Part of a small language model's weights: no position embeddings, 2308 steps.
Each number is 500 + 50 x the weight over its row's rms, rounded and kept within 0 to 999. Layers, rows and columns count from 0. Numbers have three digits each. The size before them is the row's rms in percent of the matrix's.

# layer 2 attention output (transposed), 256x256, rms 0.0959, rows 110-152, columns 0-63
095:473481554380486488396606529569413399602526471463454496484495543511543465501535555468507502474489445411582530562472491513522451486566488485510575570445544481583477521499504649430499545590593479
088:512503404503464511484607574507589470405472442509497463414495532457499476432570499442569527499447448371520460475530484484520441530463530461513498530443539560545454567538542403498465534513516485
096:508523523459490518507455550560557536467458489476534493456523519598496505494403434468543515529521426553534557549490428565509443539550520429519530434519396513529441557561456551510517442487474497
105:584498492414510428445477445318426527516515513477459554480467455554560453505454511428375565448523529502507404470513504444477438477446510497428562492533498466530456528505408539424588522521416504
102:541521512501483485529504528529501492516504576456549460533586519494593402474548564536593392558571589560519561422551406490483483486508499552559539516524616495584491485528429433480539578603468568
095:504553539519434503478525540552542417617402549450446541451445492544574501537429488492436526531527441500467565470484525557464571472449435405515473466537520449580516511499454542453532472559526563
102:514505521506587483507540541443540476446551410595550502438498507512452482483404562485486556440511397507438470458463463562518448399490524527579614473545498501471499555527472567591413539523539510
092:552562446526490469529564514475374566463556437535509531563508434474477485496379476541525476453499371507466607546582434515521554481500560435517463572489529429528454430612534483562447542511456460
100:433553530465521465531353593519505468500552510474567467515500459524453442555471466515617482450552600512561529536471492500533508497458468474521454501391539556548538516529526504359458566557590513
100:564488482511510508481441599543452526545526456503541499507545437448484505593448487432558459510544387408561458457516470453578517430519484422495482490544462577406501539442485537560486473504480543
106:418487493525450566477431484480565445428518529479469495523474510438625596472461537485487547545525500453487508467475470430553505634577554551458472434492578477429518534497607521477513541543532484
100:437458548513637518488502483444496463529491402500530455496448524496561506505488438476460540489461458550414606565362485593505384520447529504513505486464537535525474486471526453486565541517555494
100:543496503479580468508459439504516472423449457594544454416453509523550474409489589602533503460528474541462428480419470515435620535477454516519519481441457497529503521601543518534559564536387503
107:531390408460624438463424434462568434475477535444492532487542522440547472580531409496452495561580557481495502473550446499517487452552538571497481499616512464540575525496467552466570513495512526
098:543531528473529534504399409515482509552452434450544444501566546469501467501448482510476531627536505507390484544488437528523456491506556518520531461495417495409448567560534499479452498508572517
104:502495493482508515540474486461547403474385608554506454499476519484441465575535482507426563524450477538495560478478577587519539480527482505480429464523522479552390406510542553481448527492463436
091:488545548405503485564540594473504470527442577453478476521569521553531497403566500543594479527423501551513480491432482418517525591580588489395404496484497512571574461528551521485495467554458502
104:435491438538531401480467588432523468473508452501455511460419554445481492441467388534456545492483479485562481457524458509538488472514440531468561535499585494457501553435509556514488496513490543
085:509481543549545535534521455529504586467480520556449542422448595495455537585553502479536376487570484496468517536427525462553479542539541418458486500512509561443501470582509533506528519542552539
087:527532499582412476515514433446536542410509512558484415493516429572399457476477519552487501533421501464479460457536504556573450425523445551549517488461421490528611436557434575496500478543521554
083:447491490524506558520524435553529467457487558430464556455563454463473456534516443402582579493558468526529496479540426467519504543565440417573461520552519509548437460393555497497511512480509524
086:495537525536449529568643492551515470508476394530548534515530557468520586526513616495500569544538533514525498504533571524512473514580539511428608482479476525442489452423505588526524510578587480
086:472478480470492593428476450538576548527479446458580478477453518468569560480459352522510469522540514548442599544508479522520522483452513542474483551548527494536472477539533467458532548522480608
089:454536515459513523563482471528521463453516613574524401499481444539463510511538504539493410522479531518568552517447490406455412444461532475518562469499520524505429498489461427516578529490441461
088:533599522405468468484536567457482491569516516538456464503447460461440514497542505472506544464559474512588512433550515484613524537502460504399503476452438489458528521480485465470478536473549459
081:464577473430465524510500532528543507569519484501506544470470464494481520576452488552520478522506472452539512489434546541515542419471524474540635447576490470560504528505508553552523459592376489
087:515382505548434553529552517506516472537558485477542532517489556510517524430440475534510536474516387495514511502457450541528542445459514649519393445544468469504431444528415548506531499518467533
089:468460497522510463529515479555473485464423526539605540465513482463476460523527498640453424454556550419528516578476439500517569404470459604478545509548570483522597465572616515537524502448504608
085:452541588578512436507490507497440572415477424521489547497510543450534478520411440449446541473493456499442508596501534479400490519485517461570525435448583501486625534499524477541447618575432491
084:528496487568442412476511410504538502518522413506532545496433470478477459574426559498552470378567463541434533484462488432524502456476517389431468592430509539431511435426471529449485502517507474
085:401422542391475464546359553444551551557491525502463435485549396506430531584493451402463500495437451499576490510505489363477513508444499480462526468501527504465591409479472480530579594564510375
085:471464429510470445377534588446535527513528465545528529494543496482478483463563470451532535569623483510529501490609531540495515542476554546471525525602524441623503437517550558533493540596597549
087:523529440483468573483648488451477480460508557526483502515488512524552537514431584418490543455452537489476562495457449523541501440402502522519512522562477499497573475492432490450457527472491519
082:503518432505556585532508498586479588451475489489534427388503451532442505498442492507493508599505526561449535562455437450500519428462413545487428515468551527423472483467495533469533506528488496
087:529577511531590446591533423546509471579453440403436523558472442547550479510590464510521483517439550478515453477570483507443492550519516424549423568507463507417503509403537436607559555449436442
082:494450493506495505549507527464545451373537488546418356539475446466481520583494472457400493403482574491504421511449515437551533506517481562403525528523420514475536556487502411510500475447532390
085:486427557561546532478540551488446569457543472518486542462474541522483539526473550535537601510542534493492542498507435567537575522500569501469425520538501536522580575519493502460475475521472441
085:578506530584542454490503453546454487511481550545441550533452507531425454524354504523511445454534512522547522514443562417582559514521456403450442454469461515389486483486561488549494531503447531
086:394544589467442553512548497468488533395482446451561503556580464562474461471451422505466617501562467478454522467451494505498554463541568546483526451401498575454509496537532497520470485520536556
085:480478497505487445517497518538509490443516610486384464500491444512437545529444520540449503426443528479510493444460523503480495521463476411500368506546532502486456532445409518579520457437501548
082:456448434515566514412488468484560536496581379490486529561501532437418433578496369504449464478538518525432565533482489507506542448538524495468573504540524498467457554512582574443488496444512442
083:439508486661569486538566535428457504490553460425519449447481453470521493505448403529516538480431527422478455489517488449516525456517565433465421451504547579487515485435537477451450480525470502
087:394461562477389457522458534510550448579509508466563558570570541520489457511509565554532564412466501560466447376535524453503423542489459445446446460500534495470484532523500537507554522511486596
# layer 2 attention value, 256x256, rms 0.109, rows 111-153, columns 0-63
072:568476531512435492465480463427471457550548612435529583502478534460512379427466620587498623574556485488529536636554521569509519472499494532399461454474431585515516532509481462465437521529498522
087:540489449520532496456464435418466415543581496541518474515497514483483477482520467445537466475548444407473513423495529454515437585471469537493548491495529503474558425561509573459506477521514509
092:407550423439517572575485628576490429478499479522488467591471469421505580480547547450559456534547521431489486501591593409445440595463508457478472535492474517447463513443459449541515477563509536
087:614444458499512590433568446559579501443475545498547482507500537505505485483457444551449536546493536506441579559408462387489481431490449490456563474489479507503561441550467485523503544432489508
086:468495438545505507452473515519520526449512408522572516638485478506525538465582529440538513481526490535503495548547510480482493560517493591505456508516482481412440482488561583628468546482567521
090:555567455560427520470471466547518523543456564474484432468503457509521472512550482428551517552516506495539585572481529440517582545517513508463497536473592497461424462524476542414495389472467521
078:515541460467470431528532481502508481489525544549507580515491523420556500527526554506459526490529587502490389591476515509533509478484452435454525514575526476522545528531562503459578477529415455
080:549469477505478462403526422515499471569496510494514554533483568512505553428561563430536566587451393490370525464546485495458445573539530580499511498580522472466478431461528442546598480505510532
091:483460547513479516430596497386497547476532537508491541480507456528578479539524423456526507522489569495463559452539442549459514453478608484511394558525481414498588508428510468475557499550518462
092:498425524464595469559534580582598461463483416551492552496472462565491442523542497510511504526466482538425414527490499483442583530512507495423516496563456555524529542543482480457470509411541580
085:475480600452499475590519501531535505440440544439568517559470649526484552489394528541537464503487505490479454437511462501426507537511561549448574429547496397470579538513533536511444500549505496
089:480556504566466541454496497517524577496487480518474574406481458482384436389541412494517521494479533487466490518612495564568452510418481500546549354488512497498451401469440524448483484465572473
093:561560591442445435521453511600484569458546458451483500484413488595414526472563544475565536457466410447500547521464538496555475553445347447486554513489478533508450477484456484450434554491432493
082:402509472552502481482482617519499521509533529512429528466517427580538511458577480436446552426552534469475525419517449522547529565483427460494513614597508467538522435488383475493533500455491510
087:453517460531557449477450493518504529551548436458473532574500516497537427425455496512549474490523553524532441561535504430515508432561448475452511561423537521504607580526411465610463560498493520
080:510524518554539414458472448547499503416471480576505501529495514528486535476442422459512534447482493537456475550436593509518445496437401503549621453533524524540523510507470486461537546501655585
102:520509596486534481613515526604480502476485511505565580472482454471487505548521500471481557591487524478401470573452490506426507438475586436402491526489428538480482472624526426454513541485438465
072:510451525489470549497498521575522586451501459454531538500559489519541494480512506541499528504503482472444511573515550591444564501530404538496452523528483548504497506476519434452447532634511447
074:505461531548505475534501425507478547561461506452491547499441509479550507534562540448468497536499536488523619564468506534538536492502446500472495439513432478505510453521473417496480472522511475
072:504538544476532490549466532565488466519425614512541497516538553536404502464426453564570577477591513527464489409518567490433534580521606473576522475497507494486594479580397518416416460397528572
072:492468539535411520405535482460474477469509547512445500503431416605519484489424534478512448451536540492493394386483531542469446461479414511429478503446481467429456525471472447461478452560354511
068:546428585493508557487498577518521607533547511440454526466440550438457403493493570493504500495477524483448495499627568585528432549579453516494538470415431557527427432462432615613518460481500522
073:560479450400532448461510529477523420579572511476418506513535557460440575460444545514445481500545484483508470444482506546518584549478445501557540491567523566599411545450527496477508523473464474
073:546538483586518575449558436522513460560514529530527550534524521449564539553459505564501512524551486495443555563472463531484485573493526501497526604482536620425488482485430469444576443438524543
073:503461530455476530401461554515457524489435481454521485399475448479597500476464630504568485497441506488543473465550548578536474470539487477512556479570451543442456510491463636610564512463590569
077:438557566441475406387473544503450466503505576468514471551466542548496396446481492504416477501495518497521433615494523563522480584536504474524607478457486487530582514569514511555460440538483466
072:444422502577468493505435486439566600555624483521421404439422493523531468502464513409452500522538471511521413484495441476427553485446404531543468496470446444554519640497474477489539622469491493
069:533495480500458530421524483447482559563515494584439546537608448602533429441496469425444413505518523490567500467530503515440450577513559480580586471515489469385469441547526475451539569533497481
075:481482573535568482537484443389499548440501562537524434607458481498469515472516437548482644543524458517545429484472483516540509553412496547519498491492507469517481553570534422447456491452521459
069:614478448587483485536479531515490530521477534446506526468500486558495503540532500497527592428550561453438521483459542526411521526559452449448586419586565562470499524429476444527476391515502529
072:503548509459508514492490555463623508427442575454522446505506534464533538580496481514481538433499508569478469441417532545465473590568543472559540522457572558537558530500512455520479533532483493
075:449452513476493489514525571527406466488457461542499533545475525408486504541508458508463499463539535551579509461528485550479526482484533494447478539493509521507509438524525483532523465563418531
066:506480526473618491505421540539498573544491528468556545543389517538467381527598541477542545517520476446518560484546525607599554518426516489519465516570382459469555570513450554433484510505470506
071:511477442543573557511588441439535589474542621553509425471548488420426557420444535520499439467549507475470539470493510437630448466405527431427526529515490593467459534560396447489486494520509555
072:560455513431488468553552444582546515591428525448514498537532568519526608596547565469510469470501562574512577423582467525485510554480507519490479508628503488486554435509543517490431491569450439
073:514547632536491554463526435491463521581511500435435558513523405451517506561533491443560427449490468492506465508506528493605507564467514511542598446421565515522495487497534487521551469555565552
074:537483623471480533525416507576539564417424530525417549569439419519501537583611420461486460521470492508517488473459518496458475535505464563518528520466502498500454484523459483504441485379479511
074:468436506456585469427509543497453461481479479489556580489455552503580598490509512441452472469415594465474502547529517562532522527562485528556564482463468423567466557510456636509524487442503483
071:532488469439476482552495464444492493540534454484511527552453455549448599503471583469526547591462519555467475453480427410519531371512481559435549560506485488485468504406490444520472463582534443
072:458603574426495454525494561453548525439462531528562552558520568498526449416528511475549496449478526472476498402450455486560452520592460487500510582468457505504480431465619533512584572550422494
070:469477528478487496569517524516433546423593489465509528528451431567510517512498540544401553452528530501539372443498508453582608493470430584518505441407469513501531493481480558459490490632407461
077:569496562520507478525441504526524560449472487412492422377460504499437512587581514487448503543519475576476451542466446440500556502502442545405458497507568509524458487508539478499461598550509509
071:563522479522505485451417502567534525509532483521538438537473602529574478472495539492470547527544554437418379471641533427434473459502470562524466504474473390474558516484556492535589577479546614
# layer 2 attention query, 256x256, rms 0.137, rows 128-191, columns 0-63
099:477545445465462475533486480586519489550552407509410445455450539451516536522395416425573490501538501525507486437527547514489449549504433474457555580515555491544540577540548612488486600477490487
097:418527500465479425502518584564412437426529557568494542551510526500447531513435519519534498589544519508553499572452551528549478446476433603478433537450497546516505595472426474488513558410474504
094:494472579457484536511501577385577552482416571451523523484541472386465370528599389435537595456488601563454461523501507468489532518462576512512470509550550567529506482577484429508491486414515442
094:446467447479429462448529444581532546519521519478566540434438498650423487417503506428434504418533525616455433607505500517564513507459509411484459438446497449513551479503505516495491515498522534
101:558560540511463519542468471534506528506478533422475441497582438490485502503465560487431533502464490544508431427526549593534417542455435399532518564517517494497532476498503463538547487425403427
096:502523470404544486440463462554596525532456455516574482490477525579484529403447514463498476517477558439464509459579458454551542556472418498448610491484512478535476542569578540412472373526451537
098:503535446522531471455483517616552583484516552460438497500411531532441485547426548433437467563480536389518467478626510446488614468437442515428459466520561512533506500480516600464498497591481535
093:520472512489504478555563444513480543570484474628542456419443458429470537536550607529488408409542470486498382490490485512525467546431431459558471515499376445519499482435497554578464428442558470
100:505485474442546515480498482501547492474527418537468507563576521485517456550610473506509478457359452395534579560471490545463492459493503512550462505426473510470538447612487517484506544488559520
098:484450447479472514549469474535456528531518525497615469636498404442522527584395406482620437491448498473516388471423531526437558447462462456432455509384462469430494493490487489527439421604524408
100:461450438476454520483410564460405517550563566464458482433473535557527512493547518506491538431511487531479564518465531477471495595476478483462424565420579522486346506489498520503496471543554511
095:488586488568502529495451528629484489456500517452420565486628498540490576492519577544420459514499554589451527426500477503471518556488522516474574504445479445570408480474446440495445524570521446
098:516583539504490559518423584529492492522551509557643543498508550478396536412534393435515536509487559436541517501489498448497560521528568471493468513538385397567534485553547408450533528457542552
100:493494531587480576444448501454418488546501457449525559525491508516474591509427528442517461540489510439462427468465498439482445403536477530490547514553495502445458417516424486451478535436418502
101:423615498581432509491558514482555435469434505530536426496485473464505585483499577551512456465480556591423492521586526458538538508509462502507491456486586476532495500482455447574462504511592518
094:454585482436529548433517525400481508492487475565480570540545448562460546490485512510482449432504491488518445516445529456433452452630461525487467469481529539482520476477605495473503424456559510
098:509501542515427386499635592403574506571444455417525480452522486542569496653508434427519554466439567459556588398555558520588537560518476551518544604469637571476488528501499554548507462567562565
092:506557522486490492578570571419424465555448492504514360611500518502549593474387507523454485491559583596585520511516449509547525442505413511543540551432567503459485505427515446561524505612427499
099:507534483541511485469478457483570402544440529416512490454556461494459556409527441536502543458497480490454560474483478516556515559406499504449469481576542530481452515532467434452653578458488462
096:542469546482546508513560574477533511493532586488482506492496531461570473490567498418542570497508416511539549526443479546425531520504567525483485519506414393605471467578474369410533498507457483
092:428500592567548492504476474541498538554392533510517567602521475549428408432417530461498512474466576569532515478578481474547463368417539473524501513528477496491424486549529442469518440517542522
093:546489515501555432581459501401506398458463515521443456557438496434475515570523534523426571561486525466524468446499475473549480432442543544558433565528490506501496469479490578445387512528558515
091:532627486529491504531527446474475531585553423490419517529471500478471455526500538533543572563456463498516569444419467554476586602505547476580483491527445480554563424496591482509520417398540462
098:501564410509491525415589506537527474455502468555536443544637563549443540430529464526521530483534466528420572571571566562492428528588520445529576514510419529464513481521410488396575482516611512
097:547559493523479598452575591527511437550489532479484437454448562542481508521495551458451504545502510448523507521463485548506546420499463477477490571537516444441473473635513524392453519429474510
098:470504574524536482485561478528429565493543412448425394467578499516444526438521602502448538534485429611584477507430562412481462458516450489495551525424485659521483483543466492441496480462480516
096:469540506587567552487583427526420429545451460504501477483478507440498457451550602506499500460466478517484571517586559515481460409537467513552433507506527492506543474469529502575528522503504569
105:417529463452434509504550476454535520525430526495479510416405474481438593524443493496539492431506515401543387442567509505535448518438499482484521499473555496530454527404427484413523430528549455
099:523467494519551494551459371437412590454534571557462504429499505515520512440491523555468516464577514434499519526474573509557441501475505529467445444510537472577459578502594534606559444564536494
097:497505555479442467528539483431494517497519597519568480502494498491418434454498466437460471543529432533451511567457422569605441455529507503529515524446499487475486540464491593497486432532562417
095:541532529517465519529507463495450451424543550496476490649465567525520556554460519367537529396515475479480486551474450539408491472498429463518512435590554492500466497573514423523552510481627320
102:444453505543615512561527572476492518450499502564494528460476531419462471455475436478559475439465500586464503491549441388410432528456543579442486439462413517467525407590411534461501475540485470
099:440515526468497562551549476500450478507538432499539410483516543473563545547481475576497412523428591439550459575556489469507442576480462460432514516486517415553525435469451497550503399519558545
101:441539513497519455602467476563538539390542485447425431480516578499448565451511445515369546457435436492466485561550437542439542420489556584488516512448527536515544558426384438482454471455484473
092:461524453556457466511536525516519492473590543495460555432589526556563426496478423458532436521483500513515447470470549559481480390518553384554453451452417548535488521522448505563479582508558503
095:467496430463493514479542461511491507429537436444583489418528369474557415455471448435544457587523546544512540460525583545560439523519479480453517522526502524532536535489533586571431509453605465
100:485597551437534512422480515493523457554442517499477553555367424476504452605544536551480440517500432543506525443513453516564505589505424520497477412454548548576444577518476619553471568586511485
102:390538526459414597536545608501589493503469552387581541569529493518627479471518534431442473508502530457503528470403486441469413506506518482546500484561469523528469500408487471430472521476520418
105:467498395490458452546545497466428442486505514562412454469488442517449535633484493498462537504499462513504517470484512450498356505494451476513482544572474517538401561453464455526550533560530594
100:510477426521472454522468489482610495497468493520605442454506505554584512419519515446561501509459471472482567506522531419528531538518435494550554480568492541537528468440402481561458445557579528
092:478514508535537553555496493512499497469445473565568509451506553487498493548487463541479434449518408500429440533578502475481557518549459496518459491537466560582574424562533515439503546507422475
089:449490464592447530472540523457550480554498538566513517437521440505573447509569537478523493432502512542539508458593509569480458484429546462417516517528372492482582504537601504479560535522495551
097:464496498536483513462499541566472530536420489466457495493517520362468489535535577476609534541484403515404448582475515540437466501510450521522411559449453500467557624531447518618540518447569479
104:412562495539533468514459497458529536503486532474470484442498525482515399454474500509548477518503594545571528570522533452433391482382546468476517490557451483444525424538490333493581587493496491
094:476581631494535444449496574454482519542535486482425408441427409525517512526507592494559441497500581574520526481475608417495582584517448498506512396436549489592465483400535531485528485485575500
095:500560427495494576464542492429506511511415606540413446483496447515511494402511480536392532535554445489523527457481476520480559583491524453432535389467524454517515549498540468551511442473436550
096:527471513394550522378614487592476513513514479457542530470514442498535426522494521473473454521499510528473504490507568531524497505521441610610467477440509436450400465515418372413489439518493468
097:405541518500543410575569610546488455514541537515396463533536520503506567576560566473495528572498494558459480458484549434483553513558463534444530540402547550492540557495491541526500580465529524
100:463530511399499443533544495431443497566410479483553529534389496525423522509498469432510424526431480514564518483564438433421422562477533498498485600510626434502489439477439456459506479466459462
097:481406584589519558481516551488536487442468505553504520493494454550513404427484418468556508456459460485465556581440576531523618522481496511527384521538535500501506446469576500440537469545633478
088:479512545484471541457547436537531544467430435500506489510549545519617436515448522528518511443442389485531481512434470489407511522486504550478584456463517410575405611394527561428497481524558471
102:533597486578531451464516532464429495521548558479509527464503534512447432602519457461570472440439522490451399524573501554527520468556419514529497495497452575450521489530537528490529459459521517
097:424523549577446521406469505526544486380525478451477477491506543467467587551510478482486559377554503485464529509476462546527537471528537440533497515497534414540514515496425529475583548548541534
099:465479454502479569494505422563456549529544633432499512579615459513503499474573525419537461538502479563404410524495543493505579591407506490430547475495500456343542485563375490481485501445529550
097:436500434538558538535464492571495512471463452458510545423504492475396473538458458470504437463519389482397465533495544537482490599509526655535552485509500500512511531525538436490468526501418445
091:395492456529452473480450497447510571544446456460606446511527511493486620482513504530521515546497503518508454542547503598487573547531420493415580467506492523597504537533475663443498438570445383
094:558501507483549457567512493460565513450520569442498430475494538542552562473481511521579402544468564594517474423536451520473468476442461470556532494550502480535396428527474591567525432526479523
096:492577538524650484450483558531423514473572519550535489545555560523521421458551461353510515561526580509426441496538490599465470616521515434521513460566443549524548562551502460558421479521521549
093:568524555481448544535544427486531511544568468486506493469579483528504550525437564500532536415535448534445483490446550391452547545532512427475534569468531427502464501539489453573520582520526506
096:560523465555528465505524440506512466578503483529478518503546424409520436531429529554478541492490614452533422516531518551419502421520550629507500498397496475549549489468486554405418533523517537
095:534401460541459497455452436562575583461554469491516499523531539471452481465480527533575597443536403456466456487453495559506432522546384546530535564484570466354559461442452424545512541467509619
103:490464467443509494469523494559369493447526543478469452568467551463535529483553504486511425478565424514532548551522448499537448461573568459480431430483492525443593501437482517451598537472449584
094:565574488456500508560545505503501514440548520530609494525400431449554538448413539518479497416434585531447510524562464467514616404523467509395485481430622526587470501456505570534455577478569543
100:535469567576521531469526504507465481542485511459484552489522470548488530554552599463470528443532459456510503560477508485512489510586517519484496442533571485502513579482501580517495387428415479
# layer 2 attention key, 256x256, rms 0.142, rows 128-191, columns 0-63
098:526428546403508436478485529586465400546539438511484473545551493506550505536555435500484522539460552546441500512513498501471401467405474453366534514485575508510532386463494510437526545473546558
099:436489521484516377487551563586449515431386495502558475538437455489458547544518532476504532446526591492434558445453503451503485516489418545419521509458510475507520442599459528478564545510546502
098:446456531485495445449577429471488535429521505407467500500427537398514404555465580503505459532593458499450571499457433529457495509539452404466457499553480489520515577491494520526371543500491484
095:460569559483508426538472526452575543456458461603599515495536455524539493455516476445616464470513486462542589576551493486439496500592560447511418458414522531482518534512413447388438580526442416
101:542463490564500449461508505477611558434595483547465411492530495403458528465534507504497568418447576525556426434584462515520525584483511487538311427472514505481501550476522498497464478499526444
093:506457423434514502512523478481462393457441477586501538497496528493568509487597558495540534475562533460478541566552489519513555577519488552560577539499517480509521533491455515631498490499537556
102:502588449484526483507477320550553501461441453503533501454535575522543536462549462511508453448473526489491477482481580526468484499497485473620544507514488468489516547540446442484488532467421548
093:550499531592507427423471473482428463494507522493534474549535603527488553491581517472511416527562439472476426559514485568444553559503569426532503459483522458433519375561391527546479496559456447
102:554483444584409546571416505565458373477480564391479521430455517528451430550499544612516420563542464439493493467526526480546459505532372471483503565454506552479501497559482558518448468549487581
100:441534461497526415507434462459437473483652483485578573557447406436537606510424487458511451515451485531486545499498584484541545550409457539598450525393521533546465503426491496484465546470571484
098:477420492551451616509552567444554428469460536508543519430549456531468483463547492547448479530488472557551559505487498611557496493540487537547407463450567416445478449558494553444604478442489499
098:516537488535394450475403536539425493504455465535493550492479471428491481483620491554478574422418456528566580432538638438497560526446579484437476547483486548498551535521505487502427482492374476
099:546557520457503549516464505413576508418491592425484530557505421517505450508552559427544544444550492464532557512436485465430504484488505453501463492538398445391569520525505488446484464420576547
094:453402543532562519475462548489517430520511532428553497603587442512513588558459444500495468547463559507445553605470433410512399490516456525445574505558580476557476566464495415520568456508488507
101:473486367470477466505535454490545422411501404426569497513495544520472567414548487508428534458518567454392530572597493550489517493415539499540568473475436478525501427565431471489453512494556454
098:466571539577529503501495471532529456519508382497506530543491510524509447463506550441490473537457526441469524578540479345527476418561529591543449483572485562554483472490470510447581543489509523
100:502523462482476511568490467481543524527507636448465472544462574408493456547462457475461512543476567515542533567605535535605425466480484565570522511476470506586462540498484515481479405478595506
093:491491516506572539492521477495441483449570458536500382513498535448539496471493571501502589465452505514471472510452456457529456561556536611455519491499468583459416594517538380424620475507501499
099:356518428504439446456486454516634519444593598467463499497533420525504522481457510471437543533430583453560483546459548553480583507445478516483569605551486511493484504471479537516391483581468518
094:467500459493425598529436508497514480450505563500534554412471555455525434602492506424616401520517431380534529452459450409441481515534517424498504487509536405443553462502548536477498495432547484
095:442494526512508414552485518493470566474497547493486468509595496478464400551471501464590489466513454601487560516556559505520511480439508504494548498504479449427490498443496540520469533480488499
097:535495522535546443484539545489524538536512395508434572457543532441412499531441528457524608531474524559444455560543509511498506478519501562521547515450539473532486351535553465494535495442547559
093:457552492551490489560467454404473478571510471477521472487555459464569446360468507473577605501487490425497475530501443520432565460533578519421486465559465583522572416487569518525487465536512482
103:492471539605422508444498495472500532494503515552484417525515467581556488527557451600464598544536428389543497557448578500528462528528538485508467544493548520539546442509518538546505432500479546
100:513538585580469525501548516467434550467429464576512490424466464501502572580494453463455487488560498510514459523429576408522551574478542494479538433558496522380531619462469420529502552628477525
096:508477544468469547451562568494570510490417438525481538551486492501446450409504499522457492539491520507566458459501482491571460526460455513509471522412538439526522429450411629593608423503474606
102:428544542526522466551497447561498520574437410444529445458533534493427534495508454515378556457584499496436548442537493486464500562519458547517507455431518519471549532464470583479593534466416474
102:524473458436534471446492504505483530544472574470424481546542591514497496461539505517587354450524581535454554552531591548452428507414531505473434605545529533508620530453524520471396488466626401
099:389471521510551504485434484522525630496517549574563535510638501472534466379557490505485522450517428492442496473462477539570453571553475448522439552517533472540454455527579486515573514483576396
096:509507558478485530504490562505493569486528458534565500543495463481519540491513534549495509491564588402425585419533546487468516466573475505479446471554417500471513460588522607439492538438617433
097:527459530469520470460464473602526483587383444447458494463518501477572530495563503602579421412467484437394575566480448533576462546526458543519482518568556496523460522445538590446526502548462438
099:501440475468477516495521482519444507550482516445431536442553331441447514476496416480466486593462455495451517446492529571585542533514557519411502469456481476524539439580507515475541500474480499
101:588589428522531410530537566416580502586488465500565520537483501505519511470463510425440455554555508519396500510533529542526432472471395547405486532532371472525528527420485467553525557531537499
093:496521492416571531551518511528429558466549496594533499533465464499519510504579491422477465502412546524566490535509467465483517463478451524534545508572466447538429571492456496552490457483570538
093:500446502483509407535543497533481523491475519495524569492532561345555488461556520481559462490482621476479437487479484480422447543561411466427500525494491439483577513553446503413489512531436476
093:548513438446404495479526518556605484543491468559533492522508530403489343502526506552408477529529604455454449486503391433505513501542431493535445463477459537505490454484416472573475421422460500
098:462514470470498508520486461482422525557548538495455524560502466434491447537516510520450526415446496473515462481588481447431544489511466500532564590479489487424532566550506550428619437412572598
105:465511420552379434537490439498490542540492496423499605485536439510511542486500564476467449503475496574533494452502465568532465525477509526459443558472503517502523480591537522468445417472511506
095:520450465475445480557547439516388476607545536509554552483611511569513525547545426490526438472472544522532504479474490556525503515466580421565462535576389604585410481528415541551581507488489500
099:484557457453474457491535569535614478599546434539492455477444465580420537380532556493485519436490492458431492509480603502484474435504497458445489521461531449489512420543446555449464524570493457
092:492509483573484547538503587436547497531484466534521453584495562444537520497589429479525428417417403435554515469538624561506497544525482467524536532548550575483515539526458589415511483437497527
091:525435485523482503410484510567521497563478521511571559478459560428483485580497570536517535582487556481582628496601481465455580543463469437351430460424539540509493530484492437506525542553538470
097:515525554522481489524538546484399510472475524548456491373456552459509484540459546478509471468580456468595489600509551500556572531623489434452496522483492529487506479553504476517544463461621483
103:421590474532449506494541532463512545485475536493465588391481475506553511495458557567521526450483509455556429489517586519530556447375632527357558542462577511539582576504483474556520441541479444
102:367576430484579477488533447520518529469502470479508376427504492527604406438495538567607498576562523516493592576524549483520488476510551507476575489479435419532491532517429544506511522467507491
096:443457502423403534521522444415546634443466496517453501519485461549417480384515554378416498559470455502496503559537503579520467441476424514374434369541472466452488522451464475585489564478498467
094:483474534544473476459489561497490398520539496480611571490417459412513484503508461477437523575448432448502373549556469425534476493466373416556521436517439577488561405507424519498556532534481499
098:394492441448448438513397540482515528517590490507500426492490582487581512486501483484455481566441553459536430420465575531494568416502470473524547468582486529463469595505572522568475430507455539
098:562570595475478551445436472507393513452474532529533486554492536538550467460486534492484493541425432475495530514573509587406483507341498514514483573564461618474499523537514518515500507444521508
099:567484489455488491485463480492563467517520520562460542513515457491573416488479464511493585484532468567493540608546472520567522502494488516608438635373505439372564522534561561452531523576580431
096:454518523507495469527423524521494508644521538480471466539538610467586408505556560526467472415478532600498509428427491540474433390461525575431450610444501466387443503523453441433477484430593498
097:525384474495540510507481483521599471551489477512498420559486503504535549499529562415490543540575453567513537514519520572571543525530504531473496484531558457417522463417422441559549522396467565
102:507489482430372499524410417507489452462467447528473467514495520494552531532552520497567530463468443516446543576526521464553536529538537538450450489549498481528512519482489516504467552522516405
101:450489502483509582614465464467499536506525513486516532513629543519449512498523445479512511453542519424489564564500518535490475566454532562530517509511500447499359445488502578502460488561428539
093:548365571498479612541489493533524575538499543465470509487537482446383551500437575472447508515560473426454574488535451571544516522539594512610518487535463520486487554541490545548469512499545513
098:538426491517476499469480483602515542462538465607553447556514444560431457479528524503514526433517560526407534481564535533505519499497495501505432433456521502627466525453562471554518459437506529
099:582517474459597483479467553522593434585516479467525585485419409467521476465538458539431529526528396519453422484448524517490528413492592495540553456492549525423535505590443550462491423508479570
091:497561515571477536512510506498460406462468480522502498498571471475481529467381468516469577436486536406505464479478431493506472648512510526562501427519475467460572488516534510616506482393524480
093:443446478483475511493535444580580480584507438489503500523539472392483485464535506534523472544482588474493573422448510546513530486425497490496485503461508449461543517529485499429515521457510394
097:526510382465540403455475459394461586537441467567510551450532579639484492554512558517504465515449489452529426447523570425519463417520423523551507550477450442663494487482447449483467442467475544
092:516451505465538436488463484444568541504482483598551469467474446427431641537517521564477518464524480423477489531447502526570448486549469411482563517486454497506415508390497525551382518478487455
101:495489553575531524471356458507519540521528560487533424524465417496467488603370577598536591535560418521474503487447541537535462477548564446473445461444589561404519541564477490483549538556485531
099:492483340470592479493590554519563458527459512559541520600484522558563462541458478469456553489537433567409559475511526496493448530512465533486456523533484490520468580484559444487465556452404518
098:516479440501560568469547495561500448471514429505540553550515518457512418391510577414468445398518444527555566463445496513526419419479485484514406506481488486507523570547538611506460474516568481